{
  "head_dim": 64,
  "attn_scale": 0.125,
  "batch_tokens": [131072, 262144, 524288],
  "doc_mask": true
}
Each number is 128 + 32 x the weight over its row's rms, rounded and kept within 0 to 255. Layers, rows and columns count from 0. The size above them is the row's rms in percent of the matrix's.

# layer 3 MLP up, 1536x384, rms 0.203, rows 106-141, columns 288-383
size [ 89  91 104 106 102  99 100 100  98 104 101 116  95  92 100  99 103  98 108  97  99  91  92 110 103  91 108 105 124  96  98  83  98  91  99  96]
[[ 94 105 141 160 109 110 106  83 136  92 109  89 105 119 130 120 116 158 135 171 128 133 158  89 139 156 136 151  91 124 190 118 127 130 102 155  77 118 220 145 143 142 174 171 146 119  73  81 170 136  98 109  53  93 143 146 136 178 141 118 182 118 130 109 119 131  82 132  81 140 111 130  87  71  86  94 147 174 173  83  95  82 153 141  96 118 171  91 148 112 147 124 136  92 156 121]
 [ 92 110 135 155 118 110 148 102 156 122  77 149 140 147  70 152 165 120 111 104 148 114 223 201 130 119 122 116 168 167 144 113 171 136 163 143 116 136 111 136 127 154  84 114 107 114 153  95 128 153 136 172 168 119 112 122 115 185 156 169 127 109 146 184 124 120 171 119 103 147 173 138 138 118 118 117 185  95 105 150 115 138 139 169 135 169  66 155 117 100 125 148  90 176  80 121]
 [124 158 121 138 102 104 127  95  53 113 110 102 167  87 146  95 133  47 103  81 129 154 132 100 142 138 115 112 103  87 129  91 125 116 151 164 140 122 136 118  85  67 165 112 156  73 124 136 125  73  90  92 139 149 109 120 101 181 132 157 124 145 114 181 116 111 136  85  98  51 139 151 129 167  83  72 114 121 151 107 172 225 158 119 106 133 141  93 147 111 116 157 154 119 105 139]
 [166 137  76 117 216 112 125  73 109 141 137  88  96 165  74 137  89 161 184 124  92 183 181 123 209 115 168 187  59 164 108 130 120 126 162 109  95 121 139 119 115 178 147  73 114  85 136 136 159 127  99 146 147 125 121 155 116 128 125 150 135 125 147 145 159 123 130 151 125 157 106 126 172 117  79 125 207 115 158 174 169  72 167  88 167 170  97 104  86 128 129 141 125 151 141 153]
 [ 97 105 152 132 173 158 139 180 102  89 122 148 125 124 104 174 116  87  92 131 121 130 144 101 130 183 132 100 109 125 116  85  90 132 167 138  89 115  78  77 149 188 130 125  81 128 116 118  63 115 114 138 115 154 146 127  89 134 153 118 113 126 152 121 113 158 114 151 111 108 104 112  89 150 191 143 193 129 133 125 106 145 109 164 146 145 128 105 135 141 129 179 143 114 137 119]
 [143 106  72 146  60 130 153 115 188 154 105  79 178 142 153 159  77 141 142 127 110 198 157 141 120 124 115 177 112 124 122  85 137 143 112  51  91 202 144 107 124  74  89 133 102 121 152 113 113 125 198  92 155 119 159 155 190  68  63 124 146 173 136 132  65 109 125 138 148 131  84 170 101 152 194  89 132 145  99 136 157 124  87 124 141 124 127 105 154 177 162 123 185  97 121 115]
 [121 101  90 118 138  79  77 112 123 145  86 121 131 159  96 112 133 100 104  66  97  44 130 195 230 182 153 138 158 135 135  98  72 123 168 136 112  63 169 137 116 164 159 115 130  79 176  81  86 131  69  70 112 165 152  73 105  93 105 127 164 133  97 138 139 138 123  46 113 111  94  86 127 144 109 105 174 133 129 161  89 109 135 120 128 142 137 159 117  81 121  77 136 147 104 204]
 [131 112  99 142 140 138 131 116 110 137 168 126 100 169 192 115 114 137 123 114 168 101 120 128 120 166  84 169  92 139  70  91 118 174  55 164 114 140 128 152 169 142 133 121 150 114 140  96  88 167 124 194  89  98 117  96 131 149  74 112 126  86 199 124 172 128 135 120 141 131 158 113 155  72 151 115 190 153 133 149 143 103 138  99 163 156 135 188 156  55 117 124  97 149 132 148]
 [ 84  82 200 133 110 123 147 166  89 134 111 109 107 165 128 160 113 143 128 111 166 140 177 137 142 153 135 101  94 125  52 101 201 181 142 136 143 146  94  90 104  98 132 139 117 125  85  98  63 177 116 139 133 119 106 179 174 120 100 126 156 155 192 127 146 188 127  98 103 150 113 142  92 154 108 116 186  93  89 139 143  70  74 153 158 193 158  66  88 116 175 163 109 130 104  86]
 [119 150 159 117 198 190 159 100 116 143  88  93 180 186 136 168 103 106 101 113 116 188 159 180 133 127 146 148 119 114 117 107  81 135 115 129 157 136 131 116 212  84  85 121 144  96 105 135 109 168 116 136 120 157 135 125 168 146  94 162 166 115 139  80 133 112 136 130  69 165 179 122 187 138 125 134 165 148  99 138 114 129 184 158 136 132 153 166 183 105  89 125 142 149 141 144]
 [112  98 100  90 124 101  69 151 146  67 142  96 105 167 151 149  79 101 105 129  80 140 136 153 148 121 142 104 138 101 145 152 154 101 123 106 104 158 162 178 130 108 183 121 112 144 145 208  73 142 114  63 115  45 134 124 119 137 101  71 140 106 106 113 110  79 151 131 114  84 122 164 111 139 134  87 106 124 110 175  62 101 121 127 143 118 105  72 199 119 151 170 123 147 111 140]
 [107 130  88 148 126  51 194 120 164 181 153 168 125 110 157 112  76 151 135 111 166  80 182  90 104 163  75 127 142 120 135 131 109  64 130  71  86 128  94 138 119  55 146 134 135 139  83 125 186 174 176 171  75 127 168 146  66 155 183  57 157 153  92  81 117 139  93 163 139 144 106  86 129 146 127  77 144 105 128 100 132 166 100 181 125 121  97 112 148 109  90  94 124  78  86  71]
 [110 139 148 161  55 110 103 134 123 124 186 121 137 155 110 120  80  54 116 104 119 162 156 177 169 171  40 150 122 202 118 123 166 103 178 101 109  99  93  68 139 130 125 146 101 161 165  70 124  99 120  95  94 155 171 150 156 108 192 163 157 158 146 103 105 134 141 111 115 139 187 125 106 104 128 116 151  54 126  70  78  75 101 147 101 109  90 166  90 120 163 121 131 169 158 122]
 [149 143 109 105 165 144  77 113 102 150 131 138  75 108 159 133 135 134 124 162 180  95 116 171 126 125  73  98 124 163 121  25 101 101  56 149  98 166 175 138 108  91  70 162 159 167 104 132 102 151 143 135 207 188 120 149 140 101  96  84 159 170 150 185 176 134 100 144  93 168 123 120 137 115 131 157 141 154 122 124  53 138 168 151 113 134 123 106 150 163 155 139 123 153  77 116]
 [ 96 122 129 179 131  94 138 123 161 125 128 191  79 102 134 100 184  85 105  91  98 169 157  63 124 111 111 143 139 170 168 136 161  93 179 113   5 171 170 132 141 137 101 107 152 131 132  70 163 149  88 141 123 129 157 139 204 114 164 149 171 163 153 101 137 116  87 105 163 202 161 149 147  97 124 140 134 136 157 106 109 175 100 113  87 109 100  87 169 126 110  99 103 201 152 111]
 [ 87 125  95 112 119 135 141 130 146 104 118 144 150 128 111 145 137 201 150 183 153 154  78 113 137 117 141 118 107  99  70 128  55 102  81 144 115 141 162 125 178  89 145 144  84 193 119  70 116 121 130 130  80 139 162 161 163 137  98  57 116 107 164 134 117 159 153 184 127 117 199 144  89 148 144 163  52 134 145 130 152 125 154 163 143  93 124 122 195 109  80 177 155 184 177 132]
 [100  80 146 189  74 130  97 156 119 136 127 105  94 161 125 112 100 127  98 144 114 125  94 112 150 139 118 150 164 117 100 109 134  79 144  94  45 138 115 137  98 149 151 188 134 152 142 103 135 161 127 142 140  96 130 100 126 129 117  50 144 109 112  94 151 137 147  95  63 109 149 134 141 110  81 175 144 117 154 141 168 129 158  76 162 155 147  94 136 161 101 114 141 141 137 152]
 [128 111 100 152 110 100 152 136 109 177 195 152 129  83 191  86 137  59 141 152 139 146  79 109 172 135 100 133 110 145 138 187 150 130  90 116 153 147 171 116 124 126 111  79 101 157 132 188 114 125  54 136 128  54 111 110 105  71 158  75 136  93 136 145 125 204 107 114 107 120 162 112 150 145 141 143 112  87  72 168 103  82 170 144 155  64  83 150 109 181  84  84 152 102 119 100]
 [105  84 167 146 163 111 105 139  95 124 105 119 230 118 150 130 126 130  71 152  87 137 152 121 112 114 162 109 108  90 187 197  82  95 130 146 168 115 138 193 124 203 185 169  98 129 127  79 127 134 133 169  91 141 157 158  36  80 109 127 117 186 129 194 163 122 156 159 115 145 216 124 144 101  98 136 118 119 155  88 159 134 133 162 136 121 148 130 158 115 120 161  83  79  92 156]
 [124 155  94 135 160 107  59 151 135  98 156 184 178 188 118 182  97 102  95 108 125 179 173 151 159 136 162 134 115 182 106  87 101 104 114 144  94 125  85 170 115  87 104 147 173 124  96 149 139 173 112 116 140  79 127 149  87 155 162 190 184 155 163 157 177 108  57 144 158 162 120 153  66  76 135 107 131 106 113 133 122 110 117 122 150  97 191 151 162  67 130 121 135  92 122  54]
 [183 117  93 110 150 160  98 116 114 161 171 161 142 145  88 156 158 139 169 116 112 152  87 141 137 134 135 155 145 148 142 116 148 147  70 122 129 130 124  57 161 120 149 122 141 118 175  91 195 149 116 124 119 159 151 102 124 120 130 105  75 179 108 122 138 110 180  84  92 163 142 160  94  71 136 127  81 119 120 177 132 186 108 132 103 126  90 185 149 102  70 181 128  82 111  77]
 [175  98 175 154 164  38 162 194 158 172 125 137 179 104 141  77  75  83 126 120 189  54 125 177 177 120 125 149 124 139 120 137 132 137 116 104 134 151  84 107 134 145  89 130 132 102  65 119 224  85 153 113 143 154 138 182 136 154 108 181 189  88  91 113 234 149 124  82  92 159 136 114  98 104 132 118  95  79 114 143 128 159 108 102 170 144 145 119 153 168  75 163 100 118 106  92]
 [158 100  79  99 152  72 134 153 174 126 142 172 168 145 136 156 107 127 155 150 120 127 156 125 125 134  88 168  98 166 178 119 102 165 113 181 162 158 142 123 164 195 131 143  74 165 147 163 148 112  94 136 117 140 120  67 140 166 107  76 156 132 140 103 128 137 120  95  81 156 136 111  56 100 114 124 180  87 106 128  69 134 147 129  85 154 135 142  82  81 179 100 118 170 114 136]
 [132  94 113 129  98  67 138 128 126 157  66 146 113 183 124 162 112 175 178  90 143  99 146 159 136 134 155 115 133 134 123 144 101 134 168  81 147 157 115  89 149 170 138  69 135 104 110 161 179  84 132 136 167 106  98 168 193 133 151  86 121 223 102 124  76  98 153 124 120 111  81 128 152 196 151 157 150  78 162 106 160 115 116  97 149 147 145  78 133 125 161 131 108 140 152 137]
 [ 83 112 140 147 144 112 150 132 146 149 137  88 112 115  91  51 148  97 177  91 157 133 127 101  52 204 184 119 156 172 117 157 159 131 159  84  85 171 122 117  95 120 128 137 157  58  89 153 162 141 133 175 187  80 140 148  87 116 130 128 111 135 115 122 124 123 139 149 106 179  44 150 119 190 125 134 129 133  98 117 142 157 106 186  93 128 103 124  83  71 140 177 133 106 128  61]
 [119  96 250 130  81 139 170 132 171 161  57  88 155 127  80 152  75 143 153 183 150  93 149  75 126 148 151 149 148 165  99 196 110 153 136 134 120 150 157 114 172 171  98 153 123  81 105  99 114 112 119 106  63 101 160  93 112  66 147 105  83 117 130 136  82 163 109 174  92 166 164 179 145 132 139 147 126 126 118  92 114 121 121 198 125 193 115  41 136 150 132 138 105 143 140 106]
 [141 125 138 130 132  85 130 128  67  52  69 162 135 127 137  98 115 151 125 134 120 127 156 202 123 156 153 109 146 131 115 111 206  98 130 133 188 157 151  92 109 127 124  76  86 157 182 147 202 106 103 114 127  59 103 151  63  13 149 131 131 144 117 142 168  76 122 108 144 154 112 151 122 130 123 143 166 174 189 151 125 147 149 148 149 163 135 152 150 121 129 108 121 144 157 149]
 [129 103 120 108 192 192  97 125  97 102 143 120 105 140 100 123 122 121 157 131  93 153 102  87 166 131  57  93 122 145 145 181 175 140  94 119 108 201 147 110  65 138 125 136 109 129 121  69 132 175 126 136  88  87  94 113  98 161 168 128 152 155 110  56 108 145 110  83  84 148 131 128 127 145 121 130 119 151 189 163 129 102 176 144 102  72 167 164 156 116 133 143 108 109 107 126]
 [144 145 102 176 162 116  59 104 135 119 144 123 134 148 149 174 178 113  83 130  97 138 125 133 110 141 155  63 137 136 168  68  71 117 166 108 147 170 108 152 184 115 120 166 158 108 158 115 111 113 170 103 159 131 124 128 112  97 117 133 188 167  66  77 117  40 136 122 119  94 140 161  95  76 145 156 144 128 152 106 150 123 100  99 163 121  80 110  80 216 180 144 122 191  39 136]
 [ 83 109  86 115 136 141 123  75 102 124 139 118 169  97 131  78 105 142  90  89 124 124 137 131 184 134  97 162 143 144 143 104 121 181 133 148 140 133 133 113 145  77 141  97 139 129  91 142 153 161 123 157  97  92  81 134 139 189 116  72 121 135  99  82 146 127 158 125 140  88 135 142 131 132 106 141  95 182 120  83  96 158 172 143  99 115 142  58 176 203 111 126 155 131 176 119]
 [ 92 167  81  88 133  80 106 112 126  88 120  84 185 196  56  82 184 100  89  97  94 158 163 109 156  92 140  86 127 101 174 153 143 165  67 209 135 140 122  94 109 146 147 170  80 103  72 163  84  95 144 106 135  84  75 103 143 102 161 176 195 138 136 237 184 145 125  96 135 133 144  69 147 134 164 124  78 132 152 142 134  51 158 129 153 144 143 170 130  87 127 131 113 197 124 168]
 [132 197 116 114 145  94  80 121 161  62 155 151  54 201 104 118 134  87 145 100 130 160 153 167 150 132  63 111 106 108 132 145 168 152  71 146 164 117 148 150 160 161  89 118 124 167 140 111 163 117 168 124 111  40 147 177 114 146 137 127 108 142 128 137 113 112 114 115  98 180  91 104 111 129 133 141 183 134 101 101 155 152 137  95 166  90 182  99  92 154 148  94 166 195  94  59]
 [106 147 164 136 129 166 116  62  79 120  83 140 176 141 157 156 117 107  24 110 171 175  76 143  91 135 181 117 146 152 146  89  96 168 101 165 129  90 124 129 132 106  44 148 133 116 160 169 140 142 113 127 151 133 158 131 112 117 131 153 117 123  81 181 150 100 119 151 151 133 155 158 142 181 116 110  86 119 117 179 107 137 165  66  59 152 182 163 178 172 144 167 153 125 189 113]
 [134 182 153 119 131 131 132 151 127  88  85 128 139 113 151 136  88 169  44 131  99  75 122 193  95 123 135 113 119 139 164 215 100 120 194  70 100 100 121 149 152 118 102 119 130 149 137  71 145 156 155 153 139 153 118 129 155 125 139 155 134  93 132 125  99 159  62  84 191 119 110  81 167  72 127 130 170  39 152 187 145 161 112 191 153 145 135  89 115 151 125  78 135 142 156 136]
 [151 106 124 143 181 102  99 122  95  91 105  61 104 162 165  81 172 109  97 101 143 180 175  66 149  93 164 100  71 131 102 103 103  93 137 214 164 149 149 125 135 110 118  73 157  40 166 133  97  96 122 111 142 103 128 132  89 114  73  92 131  76 105 110 129 155 163 154  87 120 100 149  99 140 188  83 152 112 136 106 146 127 123 134 169 107 166 152 160 133 120 143 151  87 134 163]
 [162  93 142 137 105 112 135  45 112 130 132  95 123 136  94 112 173 152 132 151 147 148 165 177 147 153 115  87 167 124  96 133 149 114  73 165 142 105 155 121 100 118 133 188  95 152 111 108  69 110  91 127  87  98 142  67 162 109 149  96 102 122 111  71 212 120 126 172 119 126  96 160 156 117  92 155  99 112 146 101 176 115  58 161 208 123 132 113 161 149  92 162  77 141 220 168]]
# layer 3 MLP down (transposed), 1536x384, rms 0.184, rows 106-141, columns 288-383
size [114  84  93 116 105 100  95  94  95  96 115 114  94  88  97  92 106 100 124  94  98  84  87 115 104  87 117 108 132  96  96  89 108  95  91  90]
[[ 67  91 170 137 103 100 137 100 140 101  87 106 101 151 104 119 138 197 182 113 127 147 123  97 133  96 149 124 142 106 228 140 104 154 113 161  82 137 111  79 114 106 148 202  69  97 114 105 170 136 102 122 108  97 170 171 140 137  78 129 110 173 144 120 119 179 121  89  75 135 103 129 162  71 102 131 150 177 152 141 136 153  84 136  60 163 125 121 152  35 106 154 199 120 137 122]
 [133 118  92 186 145 135  94 146  62 151 170 168 113 128  94  86  94 124 153  87 121 139 110  99 115 119 110 121 163 119 101 110  86 144 135 105 122 107 146 130 171 122 113  81 119 127 121 162  82 127 100 107 157  79 130 125 190 119 113 129 131  92 133  99 128 124 112 127 111 191 117 138  74 131 182 148  83 127 147 105 121 183 122 154 116 118 153 147 135 115 174 109 120 122 106 146]
 [125 191 139  92 136 154 146 109 129 152 160 102 157 158 128 117 124 104 124 139 114 102 152 104 118 135 135 124 179  97 120 170 115  78 150 127  81 161  80  76 135 133 135 107 112 110  64 100 154  92 131  94 145 147 141  81 106 118 162 119 117 129  57 120 176  81 128  95 117 139 125  68  82 166 127  54 118 134 123  82 153 160 107 139 104  52  99 155  77 153 112 135  94  52 102 164]
 [203 118  95  73 123 119  56 116 144  82 134 132 122 172 180 138 137 163 127 106 143 121 130 125 165 119 134 132  69 113 120  81 122 120 142 144 114 107  76  47 130 178 128  28 107 186 145 189 148 109 128 102 112  68  93 115 101 114 109 213 143 137 127  73 116 155 134 148 163 135 158 108 148  63 157  94  99 120 157  85 103 110 139 190 110 120 193 155 120 160 178  99 122 133  86 121]
 [152 151 138 134 109 153 151 141  99 104 126  64 144 126 131 139 114  91  87 128 142 133 106 151 144 116 213  64 191  78 110 138 107 101 105  77 126 182 123 110  63 178 153  98  98 109 125 131 116 130 109 153 185 137  71 117 145 123 155 136 136 231 114 131  70 128 157 166  60 103  95  79 114 137 106 117 162 189 144 138  84 153 114 160 126 153 107 109  77 126 126 152  99  94 198 154]
 [137 131 193 136 108 129 107 197 118 148 118 126 124  76 149 117 146 138  97 128 143 131 127 149  78 125 109 104  70 163  82  51 118  93 115  91 103 110 100 163  46  91 102 117  61 145 120 107  95  79  95 163 100 122 120 173 148 160  78 180 132 125 129 107 109 106 127  73 149 150 101  79 158  78  71  93  67 134 122 133 116 120  31 142 116 200  80 179 160 109  97 129 126 135 180 104]
 [173  56 152 144 125 137  92 128 181 166  73 153 173 151 108 147 186  71 131 139  65 113  57 137 116 150 189  69 148 144 150 162 145  60 117 123 142 150 130 144 112 117  91 102  63 105 137 157 165 164 122  73  98 205  63 112 100 116 127 106 142  83 112 109  77 115 135 128 141 133 115  80  68 141 164 170 116 163 158  96 169 171 111 118 149  93  84 110 198 107 123 141 101 123 127 126]
 [137 156 142 120 162 160 171 181 109 118 159  42 166 205 126 177 152 154 162  90 115 125 157 157 149  98 119 145 148  93  95 203 157 141 169 174 129 137 107 122  99 143  77 141 144 128 149 148 138  92 168  85 142 187 113 133  92 143 135 128 157 134  96 167 139 104 127 180 107 180 102  94  68 139 176 142 110 149 172 139  51 170 192 121 150  96 124 129 107 133 141 176  31 149 117 121]
 [173 140 177 112  85 113 114  86 133 103 176 181 127  89  53 166  88 129 144 166 159 110 134  80  98 142 186 109 104 122 142 135 184 152 132  59 134  98 155  95 109  85 179 170  71  85  77  82 111 104 173 164 156  94 126 118 160 152  78 151 182 168 128 156 158 144 108  76 127 140 108 134  54  97  93 160 158 199 133  83 113  91 145 118 117 182 138 133 117  75 103 114 125  65 169 127]
 [101 147 137 187 153  89 124 122 128 118 162 187  95 195 164 179  94  94 120 140 108 126 186 139  84 115  82 162 132 139 130 127 177 127 106 116  80  80 164 183  92 102 138 132  85 119 176  93  60 174 119 110 136 131 104 140 170 139 143 144 182 108 195 141 134 202  85 172 104 152 146 139 145 134 132 114 154  95 128 119 111  89 135 193 140 124 181 147 190 141 121 105  89 129 121  93]
 [119 139 135 110 119 112 108 131 150 172 136 109 122 112 119 125 141 161 137  64 127 129 159 127 123 156 109  85 114 137 190 185 132 122  94  95 106  80 151 158 156 152 136  63  74 121 171 149 105 152 174  94 121 107  55  81 123 137 122  76 129 148 103 120 149 120 141  78 112 142  90 150 144  94 137 129 186 106 103 136 114 144 149 179 128 109 142 102 140 186 184  69 124  51  89 190]
 [ 98 132 114 100 123 102 105  86 131 144 136 132 143 150 125  97  77 113 115 167 114 110 134  78 112  80  76 109 165 160 145 147  97  82 145 103 141  59 197  79  87  47 147 144 153  84 112 172 190 218 101 176 117  86  97 103  85 141 123 115 165 113 118 155 110 183 135  76 144 138 139 109 121 113 117  92 131 142 107 161 110 163 134 147  73 178 125 146 110 104 136  65 125 111  85 155]
 [187  97 159 182 120 118  94 193 165  90  83 116 158 134 128 151 106 117 178 101 171 179  64 136 125 121 154 121 143 174 148 118 115 204 113 134 130 166  95 180 122  96 167 115 128 151  87 112 127 161 128 180 132 203 157 165 143 122 128 118 110 116 161 115 142  87 145 148  96 108 112 173 163 116 179 163 113  82  94 125 131  74 140 140 145 147  64 133 107 115 119 122 113 115 165 136]
 [ 90 124 144 163 109 133 117 125 130 150 145 138 114 170  68 165 128 132 117 140  89 139 124 115 115 156 158 138 159 123 154 165 122 166 211 158 132 112 159 103 120 122 134 142 155 203 150 121 133 178 139 118 107  48 127  46  61 131 182 113 131  89 152 144 116 148  71 133 102 189 120 145 136 213 186 109  73 135  95 147 198 139 110 146 157 173 140  97 138 151 120 123 189  91 152 132]
 [185 149  90  93 107 102  90 114  92 116  92 167 223 153 128 104 126 146 115 107 135 109 131 102 160  84 122 165 158 116 126 134 133  98  76 148  73 142 184 140 177 148 138 125 140 102 142 151 121 131 119  89  72 106 100  92  98 136 172  92  90 119 171  84 136 154 153 170 148 116  99 196  86 140  76 138 173 153 115 101 203  64 214 127 107 119 130 151 141 135 127 127 149 138 153  46]
 [119 114 171 114 145  80 107 145 154 135 171 186 122 145  96 143 115  50 106 133  92 134  48 108  95  86 174 127 109 158 169 142 133 130 110 149 103 110  84 116 154 106 121 134  65 119  80 155  92 153 135 159  80 173  59 187 160  67 104 118  70 129 158 108 167  80 113 101  54 154  65 126 144 112 105 129 136 142 158  58 109 111 135 143 131 115 103 105 112 159 120 125 119 115  77 136]
 [127 135  84 162 118 146 108 102 101 137 113 137 154 162 142 122  71  83 102 147 103 130 152  23 122 144 113 159 128 112 145 131 136 125 139  59  61  91 169 138  82  97 100 170 131  97 148 112 161 195 132  66 183  76 109 123 110 114 140 140 157 150 102 124 143 120 135 125 140 113 129 115 126  97  84 156  93 170 162 165  66 234 146 141 128 189 153  75 118 200 132 124 171  55  80 141]
 [ 93 180 153 114 135 192 210 161 122 155  99 100 141 148 118 114 130 130 150  87  91  91 103  88  77  97 173 115 182  91 153 169 110 144 131 113  53  48 182 126  78 141 151 108 128 100 147 143 136 148 155 162 126  75 133 112 108  72 146  94 139 104 172 133  84 138 105 119 110 129 185 135 114 146  79 157 116  57 150 191 139 110 119  55 123 143 117 157  95 149 116 118 128 129  90 151]
 [112  97 136 109  97 117 115 157  41 160  99  94 115 140 105  88 106 146  75 153  94  65 148 117 151 136 156  83  83  85 159 165 108 152 190 125 107 146 156 162 135 102 139 109 119  76  88 180 123 154  78 123 113 139  85 105  91  85 118 103 142 150 144  69 163 101 104 119 119 143  96 186 102 108 136 108 104 110 135 131 129 167  80 201 146 137 187 127 173 123 102 150 120 108 118 119]
 [153 145 129 170 143 119  74 178 106 118  92 113 126  85 113 110  66  59 117 106  83 134 126 103 129 103  79 148 161  92 138 134 157  73 130  73 158 179  89 144 129 144 111  76 108  75  94 102 154 119 146 150 119  90 154 137 140 109  98 130 120 122 157 150 134  77 142 120 109  84 118  98 126 157 131 142 163 110 109 156 107 187 104 154  73  97 123 118 116 153 115 178 103 115 116 150]
 [168 162 139 131 139 117 156 159 157 194 104  95 153  89 132 101 120 127 105 102 186 153 129 107  93 125 102  83 147 135 194 103 110 117 118 129 131 115 121 132 144  96 138 135  88 140 149 120 158 110 113 125 121  75 107 174  57 163 119 149  84 146  95 153 139 135 121 117  30  96 135 132  90 114  60 133 151  75 139 158 139 152 105 115 168 138 140 165  68  87  92 143  91  43  91  98]
 [161 123  34 106 168 104 128 172 135 131 128 127 139 118 144 130 137 133 183 101 145 190  72 125 117  97 136 166 137  83 150 158 113 178 123  54 134  87 168 147 149 136 110 154 157  89 130 169 156 167 111  99  89  98 103 177  92 143 159 117  92 157 138  99 180 112 154  83 184 107 148  75 131 153 125  97 124 129 164 154 149 148 171 153  73 155 163 119  62  89 115 112 102 117 137 193]
 [138 111  95  67 178 143 107 127 159 113 104 159 165 148  65 193 157 159 147  87 149 117 143 138 129 158 131 150  54 114 129 128 108 117  87 105  79 152 153 173  61  99 127 140  96 112 140 169 117 131  99 148 101 125  87 111 122 160 169  88 137 135 170 172 127 163 112 136 138 156 129 116  65 111 165 131 145 162 113 118 131 172 169 104 117  69 137 162 132  80  64 138 138 122 138 142]
 [172 126  91 141 109  97 192 163  99 163 128 119 120 170  78 137 154 166 120 119 116  90 203 171 122 165 141 117 120 131 118 107 125 137 135  89 151 176 166  76 137 179 102  91 114 142 101 133 149 108 186 146 122 166 130 116  82 160 151 119 164 138 103  98 147  91 175 163 104  64 109 181 166 207 188 120 166  86 127 143 152  74  71  95 168 136 149 102  57 152 111 139 118 128 156 137]
 [ 97 150 180 134 128 125 127  79 171 161 113 108 111 139 147 150 114 143 170 159 126 103  96 127 106 109 148  88  70 147 174  87 111 135 126 116  34 100 120 140 130 154 118 165 131 110  92 221 137 162 196  83 109 120 114 107  79 140 122 125  86  99 113 169 154 109 115 131 123 170 168 109  91 124 109 181 157 100 146 172  87 147 138 180 119 131 167 112 164 150 158 187  36  84  85 130]
 [200 100 121 138 105 116 147 114 116 140 135 154 187 104 109 130 124 107 127  99 223 186 127 145  72 118 195  67 130  43 128  92 116  90 133 124 137 159 123 127 143  91  84 165 142 122 110 106 157  84 169 128 174 106  75 116 100  60 196 136 116 135 119 121 148 108 153  78  82  94 161 107 119 119 147  77 108 102 150 117 151 127  92  91 180 111 134 162 162  95 170 120  67 129 121 108]
 [141 110 120 130 123  86 161 144 174 108 167 131 126  72  95 135 136 103 137 113 152  89 138 115 141 125 154 133 121   3 112 113 128  62 103 124 155 110 118 138 105 156 114  93 113 101 104 112 121 131 153 121  50 103 151 131 135 104 153 153  66 146 167 140 128 183 167  94 129 121 134 179 115 129 151 141 153 147 154 125 195 178 173 111  90 106 158 107  85 103 100 105  97 152 111 103]
 [142 129 124  65 137 108  90 101  97 121  70 158 132 152  91 115 104 157 157 131 150 118  96 135 161 133  93 128  63 172 113 145 114 161 157 151  86  94 132 177 130 192 133 137 141 209 115 104 111 159 172  29  77 151 108 121 119  83  72 139 121 106  93 142 120 158  98  51 175 149 107 112 134 166  84 114 121 142 169 175 131  91 188  85  83 145 111  97 101 129  95 149  84 109 143 137]
 [160 109  91 114 122 112 138 109 122 137 185 151 132 101  85 176 193 136 119 105 131 101 133 110 114 157 160 126 170 109 152 120 155 180 170 124 125 122 120  76 154 101 168 139  96 182 146 172 140  93 149  70 163 121  58 122  87 142 131 122 140 142  83 152 153 107 112 122 122 139 181 172 117 158 154 164 100 167 112 103 120 107  96 118 132 122 145 133 165 118 130 143  77  97  43  87]
 [125 173 119 112 152 152 147 100 106 129  79 123 198 124 119 106 153 132  85 102 146 110 132 155 203 105 150 107 133  50  72 169 160 158 161 137 140  74  41 117 138  80 131 158 163 110 130 101 150 146 101 150 144  97 103 154 193 114 104 185 113  98 174 171 179 110 150 118 110 161 156  82 180 128 163  95 151  79 161 181 125 125 100 138 135 156 117  96  89 157 116  93  66 109  70 139]
 [ 74 131 130 129 159 128 144  97  89 121 111  92 111 127 197 143 171 124  70 162 144 162  89  91 108 134 135 142 132 128 170 120 145 142 113  68 123 123 188 121 126 108  93 118 140 107  93 190 128 121 196 135 164 147  94 102 155 150 123 113 148 162  41 157 163 117 155 147 166 109 118 108 113 174 129 109 152 128 132 105 116  38 185  92 119  78 123 150 157 126 135  82 123 154 123 127]
 [131 141 156 160 134 148 157 136 139 127  56 164 173  87 119 130 136 127 123  92 139 134 126 122  91 170 135 134  58  88  71 120 112  95 166  99  89 166  71  83  79 133 106 114 118  74 166 129 127 124 114  90 200 156 118 128 103 164 142 146  97 158 150  74 126 231 145 106 117  81 163 160 128  95 112 117 131 180 133 139 119 122 122 116 168 118  93 129 125 203 125  90 155 143 137 110]
 [135 101 123 124 112 121  98 133 164  74 106 151  79  84  95  89  50  70 137 131 182 139 142 162  90 120 184  69  78 119 191  95 129  95  87  98 120  88 143 149 111 110  91 147 154 133 139 134  94 158 169 109 115  56  89 119 139 122  69 118 126 153  72 158 122 146 131 126 156  38  91 168  58 152 104 128  90  91 188 156 154 118 115 150  75 101 164  96 168 135 106 120 175 147 101 173]
 [ 98 118 155 187  80 104 104 112  90 126 146 152 110 101 113 162 148  66 171 140 138 174 175 118 141 126 123 141 103 190 124 101 112 158 130 157 138 152 160 115 130 111 192 117 158 103 137 135 110 175 110  94 124 122  63 144 111 175 150 139 136 155 149 127 111 115 169 164 112 146 138 125 133 138 104  95  93  74  62 185  75 126  80 177 152 138 127 108 116 130  75 170  72 131 184 106]
 [148 141  89 150 133  78  88 101 119 115  97 104  83  82 127 147 158 145  76  96 116  69  88 203 135 120 128 125 156 153 112 173  88 191 108 174 106  31 160 133 143 156 122 162  72 101 161 113  72 125 119 122  72 118 148 138  79 119 132 175 170 129 152 178 142 122 140 119 145 102  93 157 101 167 135  92 196 163  89  72 131 121 109 132 110 119 153 134 179 177 134 187 117  97 104 116]
 [ 77 179 114 111 133  67  82 101 164 112 167 185 138  84  86 112 126  86  98 124 180 128 166  59  75 138 146 134 110 158 160 141 116 137 141  92  91 169 115 106 121 110  99 158 130  92 116 137 151 127 175 152 120 171  98 134  83 107 103 138 116 122 128 137 123 114 178 107  75 117  85 131 141 138 154 164 139 179 100 134 163 198 161  69 107 151 103 177 136 122 156 159  83 145  78  97]]